config.yaml
num_hidden_layers: 14
num_attention_heads: 4
hidden_act: "geglu"
lr_mult_up: 1.11
max_seq_len: 1024
doc_mask: true
train_tokens: 94110000
dataset: "wikipedia_en"
Each number is 200 + 40 x the weight over the matrix's rms, rounded and kept within 0 to 999. Layers, rows and columns count from 0.

# layer 7 MLP up, 320x128, rms 0.0674, rows 134-152, columns 0-127
162,176,164,265,249,152,162,194,183,258,125,292,175,198,143,170,191,255,221,248,171,194,140,165,232,211,193,264,156,171,208,204,200,256,148,232,218,261,189,197,265,173,283,133,195,231,207,144,187,185,155,173,137,196,187,192,128,212,258,186,191,227,193,163,180,207,146,217,220,228,165,139,149,228,171,165,219,235,175,145,204,123,196,230,216,192,230,229,276,189,186,134,187,185,220,177,223,123,189,211,214,184,222,184,295,214,252,151,201,154,236,130,186,210,182,178,245,132,182,162,228,173,199,182,215,191,184,117
258,267,208,201,96,166,255,156,125,214,144,227,212,172,178,243,125,193,278,203,213,230,259,238,141,307,276,225,149,212,219,192,181,215,212,152,122,199,205,224,219,179,171,152,261,168,241,275,216,257,182,186,185,171,199,101,141,177,137,204,187,225,247,200,139,195,178,148,216,139,186,138,256,137,210,129,108,171,172,255,199,151,206,134,162,185,184,221,198,175,138,178,245,277,136,180,261,177,222,197,198,199,243,213,185,182,200,260,149,145,215,172,170,233,222,201,248,186,203,246,159,201,172,190,243,220,201,149
189,246,246,186,160,233,184,238,188,178,226,137,154,235,133,203,232,213,188,183,205,165,190,223,322,236,258,161,255,214,173,248,231,184,263,182,158,196,154,223,187,200,193,257,229,272,216,201,180,157,138,168,134,249,214,172,241,129,195,217,218,232,112,172,110,182,240,210,200,256,213,162,223,201,221,157,304,120,186,270,241,264,194,180,192,213,208,253,210,211,298,143,183,162,212,176,201,234,184,136,280,268,250,212,112,200,193,211,216,208,143,171,152,226,157,233,194,240,184,179,188,160,190,254,209,121,271,239
183,211,167,112,227,161,197,162,222,239,196,156,220,183,213,156,163,214,213,60,185,199,273,192,263,172,208,166,213,244,162,244,184,254,238,111,233,214,268,204,189,216,189,190,158,267,178,252,220,259,135,214,228,209,226,213,169,236,142,252,204,125,205,247,220,155,180,230,141,259,196,186,171,205,236,233,250,204,207,185,135,166,202,187,151,257,248,251,213,196,169,261,176,167,121,176,234,146,229,234,175,245,150,219,219,201,205,222,155,154,223,192,218,245,164,242,197,202,240,203,218,165,172,195,148,197,271,264
203,189,209,206,198,179,223,123,194,188,130,204,187,140,341,175,180,209,171,148,184,198,250,211,167,196,314,254,179,217,154,268,196,162,194,219,247,177,188,216,191,146,216,190,120,154,193,236,246,139,191,202,154,229,233,189,204,286,206,186,161,268,227,195,148,214,220,244,271,185,220,179,135,240,154,225,249,246,228,166,147,250,148,242,165,192,203,195,184,254,171,202,234,159,203,273,207,189,242,252,185,174,179,268,201,207,160,208,193,306,220,258,195,227,249,207,191,188,222,204,163,186,211,178,193,141,204,264
144,198,173,188,235,194,264,211,194,178,215,154,239,203,225,246,169,185,208,223,152,197,185,227,180,208,258,223,215,200,152,165,189,166,206,203,191,218,249,159,195,196,219,216,217,240,176,184,240,199,176,185,203,221,183,187,215,249,206,195,194,229,285,159,168,224,218,206,225,258,219,126,142,180,202,234,267,165,161,191,136,198,123,249,202,143,140,150,186,168,187,214,229,217,187,287,215,135,184,185,178,161,214,151,244,149,222,218,221,162,150,281,244,228,99,151,184,238,206,206,222,211,218,141,174,219,248,259
196,234,207,165,248,136,161,169,257,180,164,160,204,198,203,223,167,150,132,170,128,224,249,234,238,184,171,158,188,261,144,220,189,208,206,211,180,188,146,204,245,188,162,199,174,218,253,276,142,221,217,171,233,190,222,198,229,242,189,236,244,196,229,153,200,160,157,246,158,158,152,150,274,174,156,259,158,180,264,237,203,188,184,151,256,223,233,226,184,222,187,263,177,232,211,191,227,181,205,181,249,256,176,181,210,227,189,202,174,139,245,118,154,173,165,202,202,209,128,195,148,197,227,245,252,196,181,265
217,283,207,120,152,241,233,191,220,185,80,165,203,177,268,262,164,169,163,269,183,260,212,232,237,239,199,190,234,164,251,163,126,220,228,254,204,173,242,154,183,187,186,252,243,219,176,208,250,127,47,148,204,161,207,217,246,190,227,183,184,209,236,188,158,241,253,195,167,218,198,241,79,215,195,216,153,202,165,150,169,150,187,217,250,212,254,143,185,188,171,200,240,212,275,151,203,210,199,254,129,237,221,171,208,249,187,116,170,205,125,205,189,205,215,210,248,169,233,254,196,190,267,182,176,221,230,181
182,188,165,225,142,133,183,122,172,160,159,156,254,200,270,207,162,196,265,223,199,210,214,186,243,252,234,246,211,152,210,176,263,175,263,240,188,191,252,220,175,173,239,196,187,236,218,230,171,250,209,164,205,157,210,271,168,180,170,142,254,219,153,116,169,162,121,234,148,319,177,200,243,164,208,258,168,226,243,242,205,203,209,233,104,182,291,224,225,198,232,149,203,224,177,217,204,133,148,170,235,240,216,238,246,225,195,146,228,193,147,185,229,211,175,217,261,210,291,196,261,244,233,151,218,216,213,225
124,194,189,270,236,152,206,158,230,159,204,171,154,262,294,152,184,194,194,192,183,220,167,222,192,171,242,240,192,180,126,222,237,196,154,204,214,233,155,203,213,198,210,253,172,208,216,234,238,153,177,165,253,208,229,141,248,203,232,163,198,206,226,173,230,161,212,213,225,135,247,260,223,196,209,203,165,180,142,220,175,146,150,186,193,146,217,212,196,184,209,174,242,146,174,167,181,178,227,197,230,225,246,173,182,235,195,300,196,254,147,246,213,222,197,228,195,228,230,274,241,206,155,191,274,253,242,242
180,232,302,162,245,255,181,250,150,168,233,235,227,198,205,185,215,196,176,197,175,286,212,207,141,262,158,192,131,173,194,167,190,92,207,221,187,190,201,149,269,225,193,207,186,234,195,207,181,194,293,173,214,182,150,266,159,241,223,181,200,158,213,212,162,194,186,203,180,191,164,193,93,172,193,181,163,155,154,173,196,196,190,267,154,161,200,176,200,183,160,168,120,226,148,142,195,196,175,174,224,145,176,320,204,225,187,208,96,226,114,198,206,235,224,209,258,235,198,210,206,183,179,253,256,176,197,135
120,260,245,188,213,167,219,258,137,181,206,252,192,281,183,188,298,221,143,160,181,206,209,223,281,177,151,216,244,150,153,219,170,206,185,220,251,276,243,240,213,234,192,162,223,238,186,209,149,199,261,188,186,130,221,170,190,173,218,208,182,236,151,194,107,226,193,166,205,222,281,244,208,219,136,256,229,195,186,204,187,147,175,190,170,247,190,222,205,202,193,164,217,230,246,160,193,204,174,196,241,232,134,246,179,160,146,217,169,239,193,240,271,228,167,193,266,136,116,207,198,228,166,242,208,275,191,176
201,126,228,184,175,173,219,212,240,259,200,196,133,192,187,256,164,182,162,238,120,227,188,158,179,195,260,205,215,217,228,224,133,176,188,193,133,176,238,162,247,242,216,223,177,155,228,201,144,162,267,194,218,199,235,184,183,205,162,230,183,217,203,143,220,189,251,204,173,224,185,241,190,230,165,232,181,188,223,226,212,141,135,158,297,204,209,274,183,262,215,226,246,144,172,167,184,190,219,203,164,182,141,273,248,177,175,198,244,216,246,136,223,175,218,227,143,196,177,199,308,135,218,181,210,175,187,142
184,141,202,150,251,198,193,204,282,174,140,203,232,194,177,169,226,199,220,149,146,202,194,290,131,233,166,222,185,209,253,240,204,206,118,169,181,101,236,152,191,156,231,141,120,204,266,139,245,177,197,220,167,222,119,212,150,292,214,151,200,203,192,201,153,122,206,199,167,264,176,299,212,184,164,125,159,232,217,243,240,193,238,267,184,184,261,244,251,220,141,164,234,113,203,218,189,206,252,193,197,212,197,183,267,213,218,154,254,159,206,157,173,187,141,208,171,205,244,226,194,285,193,182,232,150,221,159
240,181,144,266,215,239,251,201,147,185,180,185,261,181,210,203,285,232,228,142,195,145,133,216,194,160,220,216,243,227,157,85,197,145,208,238,249,215,244,236,208,219,278,194,163,192,218,235,160,264,166,183,230,185,274,210,168,210,142,167,185,196,164,213,159,156,162,180,195,234,137,266,164,201,233,235,208,186,197,172,177,231,292,215,229,299,253,227,209,131,252,131,255,179,173,157,178,158,220,242,212,225,156,239,212,210,223,203,196,152,206,239,138,265,198,225,275,225,245,217,215,226,173,229,206,211,203,206
210,189,223,241,188,273,166,184,87,127,187,133,187,214,186,193,196,170,183,162,248,237,233,251,137,184,215,156,160,199,211,188,218,179,173,223,95,143,217,228,134,197,70,208,173,225,211,149,180,215,269,207,183,299,127,182,177,122,278,147,196,232,241,217,214,269,247,196,128,106,218,94,217,126,216,186,239,150,181,200,90,208,161,195,193,165,238,167,185,178,197,194,226,214,215,194,190,161,173,225,184,163,299,163,230,262,184,183,172,192,173,224,269,222,101,212,202,152,200,219,273,256,192,180,165,170,197,240
214,202,175,231,163,182,234,131,227,169,186,172,203,224,262,143,249,253,270,215,235,214,195,210,250,190,201,211,227,239,179,210,287,102,215,231,250,162,189,204,111,211,171,177,183,185,233,222,154,234,258,197,284,226,129,270,164,218,267,221,205,183,191,264,157,194,95,246,228,134,268,219,245,226,168,177,230,252,234,119,201,209,156,176,137,226,239,210,130,198,182,202,235,289,236,216,259,238,189,230,214,164,144,215,181,217,196,232,280,160,201,259,113,152,212,146,188,157,194,154,118,261,214,185,163,173,206,246
228,163,272,188,201,197,193,241,282,159,229,156,221,214,195,276,218,267,153,137,210,202,178,173,252,199,171,192,253,180,252,235,233,222,194,126,226,175,241,223,174,197,262,217,200,210,238,194,238,188,208,216,314,240,232,159,177,162,207,214,235,223,229,169,266,191,233,199,153,208,192,271,145,203,251,206,141,179,155,224,163,168,178,212,252,129,213,148,218,221,203,164,256,176,168,201,197,136,225,183,197,238,201,210,174,200,252,170,187,186,236,199,214,175,211,177,229,245,169,160,152,96,183,230,255,196,196,154
170,284,213,201,232,231,222,315,268,168,229,163,196,208,201,180,292,91,227,175,186,231,202,189,210,173,142,227,215,261,261,148,148,184,246,183,214,186,173,184,177,177,195,175,262,198,147,262,275,217,259,188,215,174,182,152,149,243,147,211,191,182,210,219,183,232,243,218,221,209,177,187,229,207,159,204,193,166,221,197,166,170,199,181,157,229,234,144,196,175,157,207,193,173,181,217,207,111,159,201,207,224,172,207,145,253,210,167,201,230,237,118,242,218,139,161,201,228,161,195,164,163,188,231,242,202,211,182
# layer 7 MLP down (transposed), 320x128, rms 0.0524, rows 134-151, columns 0-127
180,181,195,254,230,197,245,115,194,210,265,188,182,219,168,237,200,184,184,208,247,210,279,155,236,169,265,217,222,190,215,252,199,104,261,164,185,212,286,218,152,242,212,256,261,178,190,100,278,240,184,214,201,230,195,256,247,191,148,189,168,176,213,255,185,180,172,264,184,192,99,262,180,213,151,168,220,238,202,196,193,215,258,245,189,186,135,161,199,171,193,149,235,192,209,154,179,215,154,204,255,163,224,194,137,212,182,240,137,213,219,202,175,238,263,206,192,194,155,143,184,227,159,217,223,177,191,252
277,179,226,222,108,231,166,152,180,177,205,212,211,155,130,156,242,252,170,250,180,263,213,234,171,201,201,192,227,223,220,249,233,189,158,199,219,166,198,249,194,210,148,176,182,170,155,211,202,208,240,173,222,188,232,127,220,253,223,241,244,268,137,239,200,231,247,200,139,139,193,175,229,188,246,166,153,272,189,167,171,285,208,209,133,244,166,222,106,217,213,253,180,208,174,118,189,205,205,199,75,205,172,238,192,151,224,249,105,218,215,155,232,158,168,147,178,166,248,244,193,137,148,179,125,133,221,130
153,94,175,227,211,220,250,194,257,254,121,181,251,224,147,203,216,181,218,239,232,217,165,213,247,192,197,221,252,269,185,193,182,226,165,175,175,98,185,158,176,102,167,253,253,213,236,254,216,184,193,241,189,222,292,282,148,238,238,206,132,223,227,182,198,235,193,231,277,183,234,216,226,210,210,182,165,211,247,218,212,251,233,248,153,192,187,181,204,207,176,215,225,258,207,220,181,244,186,231,220,162,225,195,208,155,149,210,204,308,184,283,251,193,231,159,153,259,187,214,244,229,213,190,209,129,156,224
149,212,127,191,227,237,213,259,271,110,124,235,156,205,196,170,251,160,151,202,219,112,208,206,176,205,152,193,243,176,209,203,258,197,192,153,267,203,215,222,288,126,238,231,211,150,183,178,172,197,198,137,207,207,214,224,219,156,234,170,177,250,158,195,188,284,265,169,179,190,270,281,173,196,213,255,147,141,186,214,210,171,244,177,235,264,170,176,238,241,206,187,236,236,249,144,210,165,197,143,204,221,245,138,201,225,195,189,108,208,203,241,208,178,143,183,191,241,203,248,188,161,238,239,230,160,157,197
166,135,164,209,216,210,178,226,157,227,197,178,228,218,228,158,183,156,204,236,229,154,159,267,205,186,219,199,183,208,123,178,160,185,174,143,116,168,257,186,163,293,205,223,146,171,225,210,236,130,142,177,202,236,214,140,161,179,195,209,164,202,210,196,125,185,178,185,149,171,200,228,227,235,232,129,177,216,192,265,245,186,268,296,153,165,204,156,238,223,269,188,269,241,246,192,245,238,163,252,257,210,235,85,254,168,199,283,234,153,239,185,249,203,188,208,194,195,266,173,183,203,130,195,248,101,170,166
215,150,235,214,220,219,234,227,190,182,232,225,217,239,106,241,204,260,184,179,188,189,247,188,211,149,138,181,214,137,205,259,140,230,198,173,218,159,137,169,184,120,181,189,231,173,194,229,149,172,235,179,171,238,214,179,249,138,235,231,138,211,154,188,150,192,256,189,223,129,257,205,164,217,263,233,181,240,218,95,242,249,207,211,170,265,236,190,210,179,165,184,183,235,208,99,231,155,203,216,200,172,172,182,224,250,169,210,161,211,174,119,195,138,258,163,192,188,183,236,156,143,215,224,254,188,224,183
226,285,125,202,230,311,220,159,167,161,187,203,124,171,240,158,192,154,115,142,179,166,264,223,225,212,212,223,208,270,230,251,269,116,185,252,247,197,252,227,216,202,207,265,182,201,144,187,189,191,182,187,197,169,222,201,248,251,124,171,190,185,166,245,211,215,156,207,194,109,185,227,227,213,191,237,254,199,167,224,160,217,186,233,191,190,158,216,198,209,265,185,145,161,196,143,222,205,176,222,209,181,203,182,205,223,178,216,206,213,233,224,174,216,158,186,195,188,234,204,177,225,209,253,186,130,188,192
173,145,255,235,257,200,185,211,166,334,219,205,194,243,121,210,156,232,227,258,151,220,280,203,138,168,146,155,129,213,180,254,215,103,231,257,210,213,165,199,227,246,193,210,215,155,204,137,181,261,214,191,215,214,164,198,221,208,154,218,200,186,166,242,272,207,200,191,186,198,240,215,205,208,264,262,130,193,274,164,200,216,227,182,180,239,201,230,215,175,245,288,170,168,265,189,156,168,146,186,204,239,189,226,172,251,190,111,205,222,293,249,197,213,260,274,225,202,105,215,202,199,135,235,239,146,241,254
227,246,169,137,186,204,246,312,281,225,207,206,165,248,261,167,184,167,179,214,212,199,276,165,230,160,209,187,221,223,168,166,269,248,215,174,247,144,199,184,215,262,192,170,135,222,186,136,204,132,190,260,205,176,172,265,316,262,177,218,273,187,230,149,202,193,202,122,226,206,199,176,184,184,269,227,238,166,158,178,116,214,124,196,199,220,174,188,199,194,239,184,240,258,200,164,130,232,266,161,158,187,217,247,219,197,165,268,229,195,237,245,154,151,180,92,156,191,288,218,180,204,220,204,209,182,173,175
238,200,203,167,152,137,200,206,179,237,147,172,148,164,165,170,211,189,272,216,232,200,207,215,200,184,143,162,186,234,246,204,105,259,224,143,146,166,225,222,185,183,217,153,238,193,264,132,223,229,239,183,193,199,219,238,218,230,172,205,218,243,227,267,202,261,204,183,154,215,205,109,192,244,211,196,185,213,233,171,177,186,211,205,174,251,228,263,196,213,207,237,133,222,225,203,166,181,211,210,160,189,186,200,215,206,152,152,253,230,224,139,194,231,241,167,196,163,175,125,139,234,229,128,206,159,141,168
196,178,233,206,242,159,269,163,195,225,125,216,193,208,241,250,176,227,269,263,256,161,291,163,289,195,189,206,210,209,178,266,252,235,143,137,208,214,230,283,234,153,226,205,240,211,195,188,196,208,240,275,218,222,243,187,237,142,164,134,203,179,235,182,218,248,232,149,157,171,236,216,236,205,119,233,285,221,230,285,278,176,233,221,210,156,145,171,169,249,167,130,250,210,297,212,191,180,162,313,131,239,148,161,199,216,190,191,140,268,183,184,224,189,189,167,190,167,176,257,175,191,222,281,216,184,244,194
196,208,200,246,196,277,167,191,223,237,248,209,150,162,194,221,198,225,202,285,263,115,164,232,193,267,280,201,182,153,245,198,185,132,180,135,184,213,185,227,171,127,187,146,215,169,179,203,256,150,177,154,192,187,141,248,173,259,171,150,240,227,251,225,229,165,244,193,234,159,172,217,180,187,172,172,205,193,194,281,207,252,209,204,216,193,250,211,218,134,253,142,179,208,178,223,168,233,159,256,242,200,195,243,154,235,237,73,119,178,265,194,156,150,152,188,188,218,212,207,247,181,250,232,195,128,199,212
156,161,199,185,191,230,202,227,176,190,197,240,213,170,229,190,220,201,192,188,185,126,161,210,249,200,212,245,181,217,177,202,204,198,254,138,211,244,132,246,144,254,258,132,218,239,270,187,221,257,171,235,172,177,209,234,209,201,249,191,160,206,292,179,163,194,187,112,165,225,181,181,237,168,229,192,131,244,133,194,191,158,218,191,116,120,323,146,209,156,223,210,208,272,197,226,264,190,260,255,188,197,175,155,222,207,233,196,205,208,199,209,156,174,236,192,266,205,211,197,147,247,251,215,225,236,209,230
273,209,180,252,173,249,183,207,197,222,270,238,156,184,166,249,215,196,218,226,167,270,183,174,206,134,247,133,222,162,207,134,250,139,207,148,209,281,78,218,182,225,177,268,138,197,157,219,181,228,162,136,162,188,230,146,178,156,172,196,205,127,203,253,235,283,209,191,219,199,221,192,224,133,202,235,233,260,110,199,133,191,197,139,205,189,193,208,200,113,132,119,160,175,293,236,182,151,181,268,172,192,154,197,122,199,164,151,216,160,182,195,253,160,216,271,201,225,195,243,248,192,162,145,243,224,148,218
162,187,157,282,205,207,193,173,230,213,111,195,104,208,213,153,211,282,271,180,200,219,166,199,225,178,144,170,120,208,155,193,225,152,199,181,279,207,163,162,139,211,182,187,242,235,181,240,119,219,231,169,145,209,131,114,195,201,214,165,232,247,229,175,227,175,179,241,203,194,173,223,215,178,219,217,189,183,196,231,245,197,206,166,259,177,234,241,193,164,201,204,319,198,130,155,197,261,213,253,102,165,143,209,252,176,210,190,227,150,270,209,228,180,229,205,237,215,246,319,220,226,207,218,174,197,235,237
153,148,219,112,170,89,258,182,189,205,211,195,148,185,161,244,223,195,221,286,184,206,181,220,225,270,194,246,269,235,175,225,150,171,271,226,139,125,184,157,163,234,199,201,222,193,268,227,274,133,196,189,124,176,197,335,296,169,183,185,222,254,222,170,193,252,181,182,218,150,233,159,125,215,240,203,269,143,201,177,172,251,190,209,209,206,234,243,194,170,198,185,261,143,196,153,176,185,128,169,229,175,267,191,255,163,158,232,213,181,235,169,174,202,222,237,203,189,200,259,141,267,192,231,196,275,236,152
208,213,273,269,184,135,145,225,177,235,200,323,170,175,245,234,175,217,186,201,187,202,123,202,225,158,233,163,187,165,167,90,216,250,166,216,191,171,222,218,254,208,188,215,235,137,168,217,151,281,152,225,244,237,259,213,227,166,189,206,228,176,204,178,188,171,131,123,217,224,179,137,185,200,263,193,166,154,200,277,272,178,194,287,118,173,220,210,164,261,223,192,140,210,240,232,292,200,281,232,189,261,218,183,161,218,204,160,263,185,248,202,145,217,143,191,158,191,210,235,247,235,139,252,199,246,229,177
140,103,212,176,214,189,287,186,189,208,208,265,120,143,158,210,176,175,139,259,162,254,188,185,155,91,198,131,224,181,238,256,177,190,166,207,160,214,192,185,193,223,266,228,197,208,225,179,156,228,200,156,183,150,210,201,249,183,223,222,185,151,127,192,219,263,165,233,217,169,180,212,140,259,173,263,258,272,189,207,221,151,206,224,157,247,189,173,188,218,220,188,179,211,208,211,175,163,200,182,206,173,178,192,195,216,270,282,179,197,208,225,223,230,200,180,185,174,187,196,265,226,228,156,211,175,191,207
# layer 7 MLP gate, 320x128, rms 0.0686, rows 135-152, columns 0-127
221,162,158,174,163,178,233,166,111,150,121,215,215,205,155,210,201,214,199,168,164,211,179,225,128,204,247,218,259,181,191,239,217,230,166,252,193,160,274,168,235,179,190,247,174,135,208,188,295,141,147,206,196,202,227,155,190,174,189,204,249,173,189,264,168,211,195,188,205,175,202,140,171,178,243,247,146,244,258,228,159,275,248,158,131,199,182,230,162,255,153,179,188,185,198,154,208,270,213,221,152,158,216,142,232,133,230,169,188,195,219,224,225,178,188,288,124,167,199,288,202,242,242,184,190,209,161,162
189,78,145,219,279,190,144,210,182,158,237,226,223,171,159,99,224,82,177,219,142,224,167,213,190,206,186,225,221,259,205,226,154,182,278,246,222,248,240,186,196,207,285,214,111,170,213,212,212,206,206,245,195,239,164,240,230,238,240,192,151,189,248,281,249,238,199,241,199,155,197,224,149,127,198,215,219,272,190,175,131,259,126,235,186,225,210,164,202,169,147,226,154,237,298,200,232,219,181,216,180,198,184,163,278,179,197,204,216,214,230,211,240,247,255,199,231,156,142,249,224,202,312,226,194,190,216,218
195,163,223,204,226,279,174,167,215,202,288,185,184,220,147,182,235,181,200,197,213,131,112,159,153,165,146,187,240,172,244,134,240,221,237,223,176,169,107,235,232,173,221,275,200,204,175,148,208,101,166,216,201,210,216,222,166,101,201,209,233,146,210,227,213,162,206,144,231,230,202,214,213,154,143,172,165,291,265,154,154,226,206,184,235,142,189,168,212,205,164,216,117,217,244,204,228,206,144,216,288,229,221,177,187,212,259,211,211,172,254,173,172,179,172,239,197,249,148,226,196,154,151,191,220,188,244,157
180,199,178,183,209,227,228,214,240,158,249,131,240,262,172,218,202,167,244,213,161,113,199,186,256,195,156,229,192,266,213,207,168,194,237,157,110,128,183,157,173,185,234,220,173,209,246,182,242,229,187,209,254,212,151,259,192,154,265,155,180,165,188,222,157,253,204,130,253,162,187,196,207,169,243,170,200,210,130,222,230,245,250,222,212,198,124,159,238,249,222,192,132,263,225,152,196,139,199,180,229,164,165,127,153,180,196,205,186,152,220,161,228,206,176,261,183,176,163,250,232,262,173,169,184,241,232,143
174,119,160,231,156,263,183,252,147,199,237,222,180,176,159,118,178,198,191,198,112,149,217,182,213,243,193,145,190,251,221,176,260,132,217,245,228,252,179,184,187,196,193,213,161,195,237,107,174,199,197,121,186,209,177,169,128,208,170,218,246,207,209,197,185,159,171,183,190,195,109,150,148,144,206,229,110,229,192,140,252,162,225,237,205,184,277,165,216,215,208,227,163,179,225,205,236,200,214,212,170,226,205,172,175,209,224,176,266,253,242,194,225,208,206,173,220,205,165,156,166,168,224,146,189,231,282,172
195,156,195,212,183,178,181,228,202,185,221,222,230,214,178,313,180,186,175,207,251,201,173,213,186,289,168,141,252,164,255,183,200,272,187,184,193,253,164,240,227,237,226,162,193,219,174,157,279,227,153,285,255,141,172,177,258,233,151,226,195,199,257,200,198,161,224,140,279,159,208,195,188,136,217,198,166,298,171,233,214,184,215,177,264,233,187,168,135,219,135,197,216,246,176,212,94,216,146,256,166,220,211,220,148,182,219,221,235,204,111,199,190,113,208,167,238,213,209,267,281,224,170,183,236,250,193,172
156,170,173,177,191,204,217,162,238,264,79,192,199,189,175,358,119,174,170,201,189,175,179,264,213,185,178,196,110,261,173,179,195,203,239,229,85,230,190,139,190,161,227,187,192,199,158,165,281,168,216,150,259,162,259,291,222,195,258,231,148,190,199,157,108,247,191,235,243,145,210,216,172,189,194,258,224,233,232,182,222,166,208,225,164,178,163,228,236,166,219,220,160,162,303,225,243,177,126,279,233,229,154,140,209,232,121,106,171,215,211,177,264,169,247,181,188,207,234,282,214,257,191,162,165,194,242,171
143,228,148,175,223,242,210,200,229,188,216,190,255,228,180,210,259,146,215,201,181,237,174,168,226,240,198,230,129,218,242,170,209,133,295,248,207,205,235,251,175,168,188,240,235,233,212,157,209,242,222,183,155,162,280,214,268,195,219,154,186,149,234,214,191,146,167,147,206,259,244,156,161,164,278,195,212,254,188,140,115,166,223,168,167,190,179,170,259,170,242,149,153,250,203,208,203,180,249,188,226,143,156,186,124,250,289,132,242,168,158,222,132,163,184,149,214,150,243,217,147,133,177,188,259,151,247,219
201,216,247,252,225,206,195,235,276,237,222,281,182,198,194,144,230,212,205,169,194,158,166,156,131,183,150,185,184,175,171,152,133,167,167,135,232,221,211,216,234,215,209,208,207,175,205,171,210,181,204,162,203,179,206,247,170,261,210,221,130,198,178,192,194,251,228,124,194,214,149,255,217,239,273,196,111,261,205,167,167,149,195,164,192,242,207,148,182,264,166,241,243,148,221,235,120,251,208,203,258,254,221,229,183,225,264,235,259,254,236,167,160,194,196,222,200,231,202,176,163,190,233,235,197,256,142,219
137,207,189,154,178,175,270,243,254,177,199,174,236,240,121,188,164,160,166,192,189,151,249,196,247,238,211,196,228,232,246,255,176,245,231,116,238,180,229,179,206,161,232,229,183,227,193,191,232,181,200,231,176,193,229,147,211,153,244,174,205,239,230,263,180,165,200,224,209,189,317,164,174,205,135,177,239,221,201,313,259,260,231,153,169,154,170,236,253,180,206,209,236,239,232,292,248,240,168,154,211,159,191,140,182,162,247,241,214,316,189,200,208,167,198,142,181,266,211,127,105,208,208,281,155,217,230,208
241,197,236,203,261,246,221,262,292,247,222,188,180,231,175,199,218,215,196,243,152,239,167,193,238,244,229,233,230,230,220,204,203,215,236,264,236,164,139,181,282,130,261,251,153,237,259,276,206,191,161,189,212,247,213,168,222,181,196,236,156,193,231,253,251,313,220,177,188,202,216,200,155,125,158,194,222,202,218,178,217,162,179,160,148,217,217,133,251,183,204,181,173,203,181,133,221,231,244,167,145,140,161,167,191,198,227,224,262,179,189,174,116,162,202,163,180,262,191,242,163,234,210,202,246,255,230,160
223,184,198,212,150,173,116,252,151,256,245,295,222,220,194,234,299,204,247,200,186,177,218,161,289,218,165,227,197,219,191,217,181,236,211,199,293,300,127,203,209,207,144,205,201,284,142,304,215,208,195,198,217,179,181,190,212,208,219,169,174,140,262,226,222,257,247,144,188,183,153,225,139,190,285,150,137,163,195,178,217,171,192,171,230,256,195,239,184,206,184,175,222,274,172,226,196,254,207,240,164,177,218,167,153,242,214,251,201,169,197,177,146,189,223,185,216,199,159,303,139,192,193,214,187,194,185,242
134,155,155,224,156,254,247,203,164,184,284,189,238,154,186,131,169,201,205,167,184,161,217,223,201,222,205,255,188,174,180,150,150,257,169,193,208,280,229,254,144,203,181,153,217,235,167,236,196,235,126,175,162,171,229,170,201,228,302,120,172,185,241,177,201,167,237,240,200,214,172,164,208,216,208,164,216,189,236,267,209,115,214,259,125,186,186,199,237,194,141,224,205,242,281,261,261,199,198,146,197,178,129,150,145,223,242,237,169,210,150,229,196,225,106,268,225,172,217,200,156,152,184,217,158,240,223,211
293,228,153,200,172,128,223,258,268,248,163,235,192,225,170,201,257,176,200,237,133,138,162,221,217,330,224,233,189,202,225,224,221,206,256,198,205,187,210,224,196,161,192,177,175,210,210,211,193,202,221,209,152,212,226,195,169,196,153,213,204,151,154,232,187,253,239,210,179,168,202,150,196,187,162,196,248,158,211,124,214,244,189,177,148,207,214,226,262,220,220,166,252,203,235,195,241,233,186,160,117,165,255,156,212,137,137,184,236,296,224,159,106,183,225,223,201,202,159,210,243,260,127,247,162,272,208,134
151,125,158,180,238,123,233,203,288,245,211,220,270,186,106,181,178,181,198,255,175,101,154,241,249,177,179,272,247,213,151,187,206,250,291,188,263,232,176,188,176,226,239,181,181,222,256,205,216,173,196,122,189,163,231,259,243,245,169,207,193,219,169,236,137,162,178,243,234,194,148,146,111,144,209,198,239,234,225,219,260,228,249,224,172,195,156,219,185,236,229,207,148,201,244,162,251,194,198,227,225,165,208,173,173,218,189,203,178,241,125,171,207,188,227,236,276,172,220,109,167,172,231,217,214,222,267,173
192,224,236,268,222,168,256,177,109,277,169,224,187,249,174,129,185,196,247,185,110,184,208,217,237,213,186,182,218,259,214,204,206,157,176,202,223,233,255,174,198,132,191,217,181,183,216,236,237,168,200,181,157,209,163,231,175,152,248,184,155,186,150,242,142,194,163,211,278,137,291,168,136,165,253,255,179,198,228,138,204,272,298,159,119,212,167,217,159,213,191,231,174,163,314,244,165,196,178,182,243,253,287,249,174,181,202,222,207,146,182,200,139,199,200,227,174,262,142,258,174,200,284,205,194,203,239,214
228,183,191,196,194,154,97,231,217,141,255,176,243,232,153,171,194,197,220,199,203,188,192,169,210,229,171,160,225,228,186,169,213,218,252,158,253,234,212,214,241,204,208,221,215,174,234,235,177,159,165,249,260,233,210,194,167,232,154,244,217,216,260,203,251,217,175,190,154,209,271,170,225,189,258,155,168,198,147,228,230,149,217,229,185,147,232,198,243,226,241,207,238,222,205,207,230,166,149,131,211,141,223,230,134,268,211,177,180,117,205,237,211,176,131,242,74,177,241,159,183,174,253,214,178,182,211,199
204,129,127,207,214,179,209,207,147,214,240,230,179,194,186,164,220,190,178,202,155,195,189,163,178,191,142,197,256,150,179,169,227,237,240,228,202,133,241,179,215,205,225,173,191,180,249,196,223,203,230,157,210,160,126,204,189,229,169,182,279,195,217,152,179,238,215,179,204,195,156,302,184,213,171,234,185,212,201,189,120,233,159,283,81,172,211,85,219,215,209,227,137,222,161,140,164,163,212,261,121,207,204,194,201,225,190,222,224,225,194,240,238,146,218,246,234,219,223,170,209,144,288,195,195,176,256,178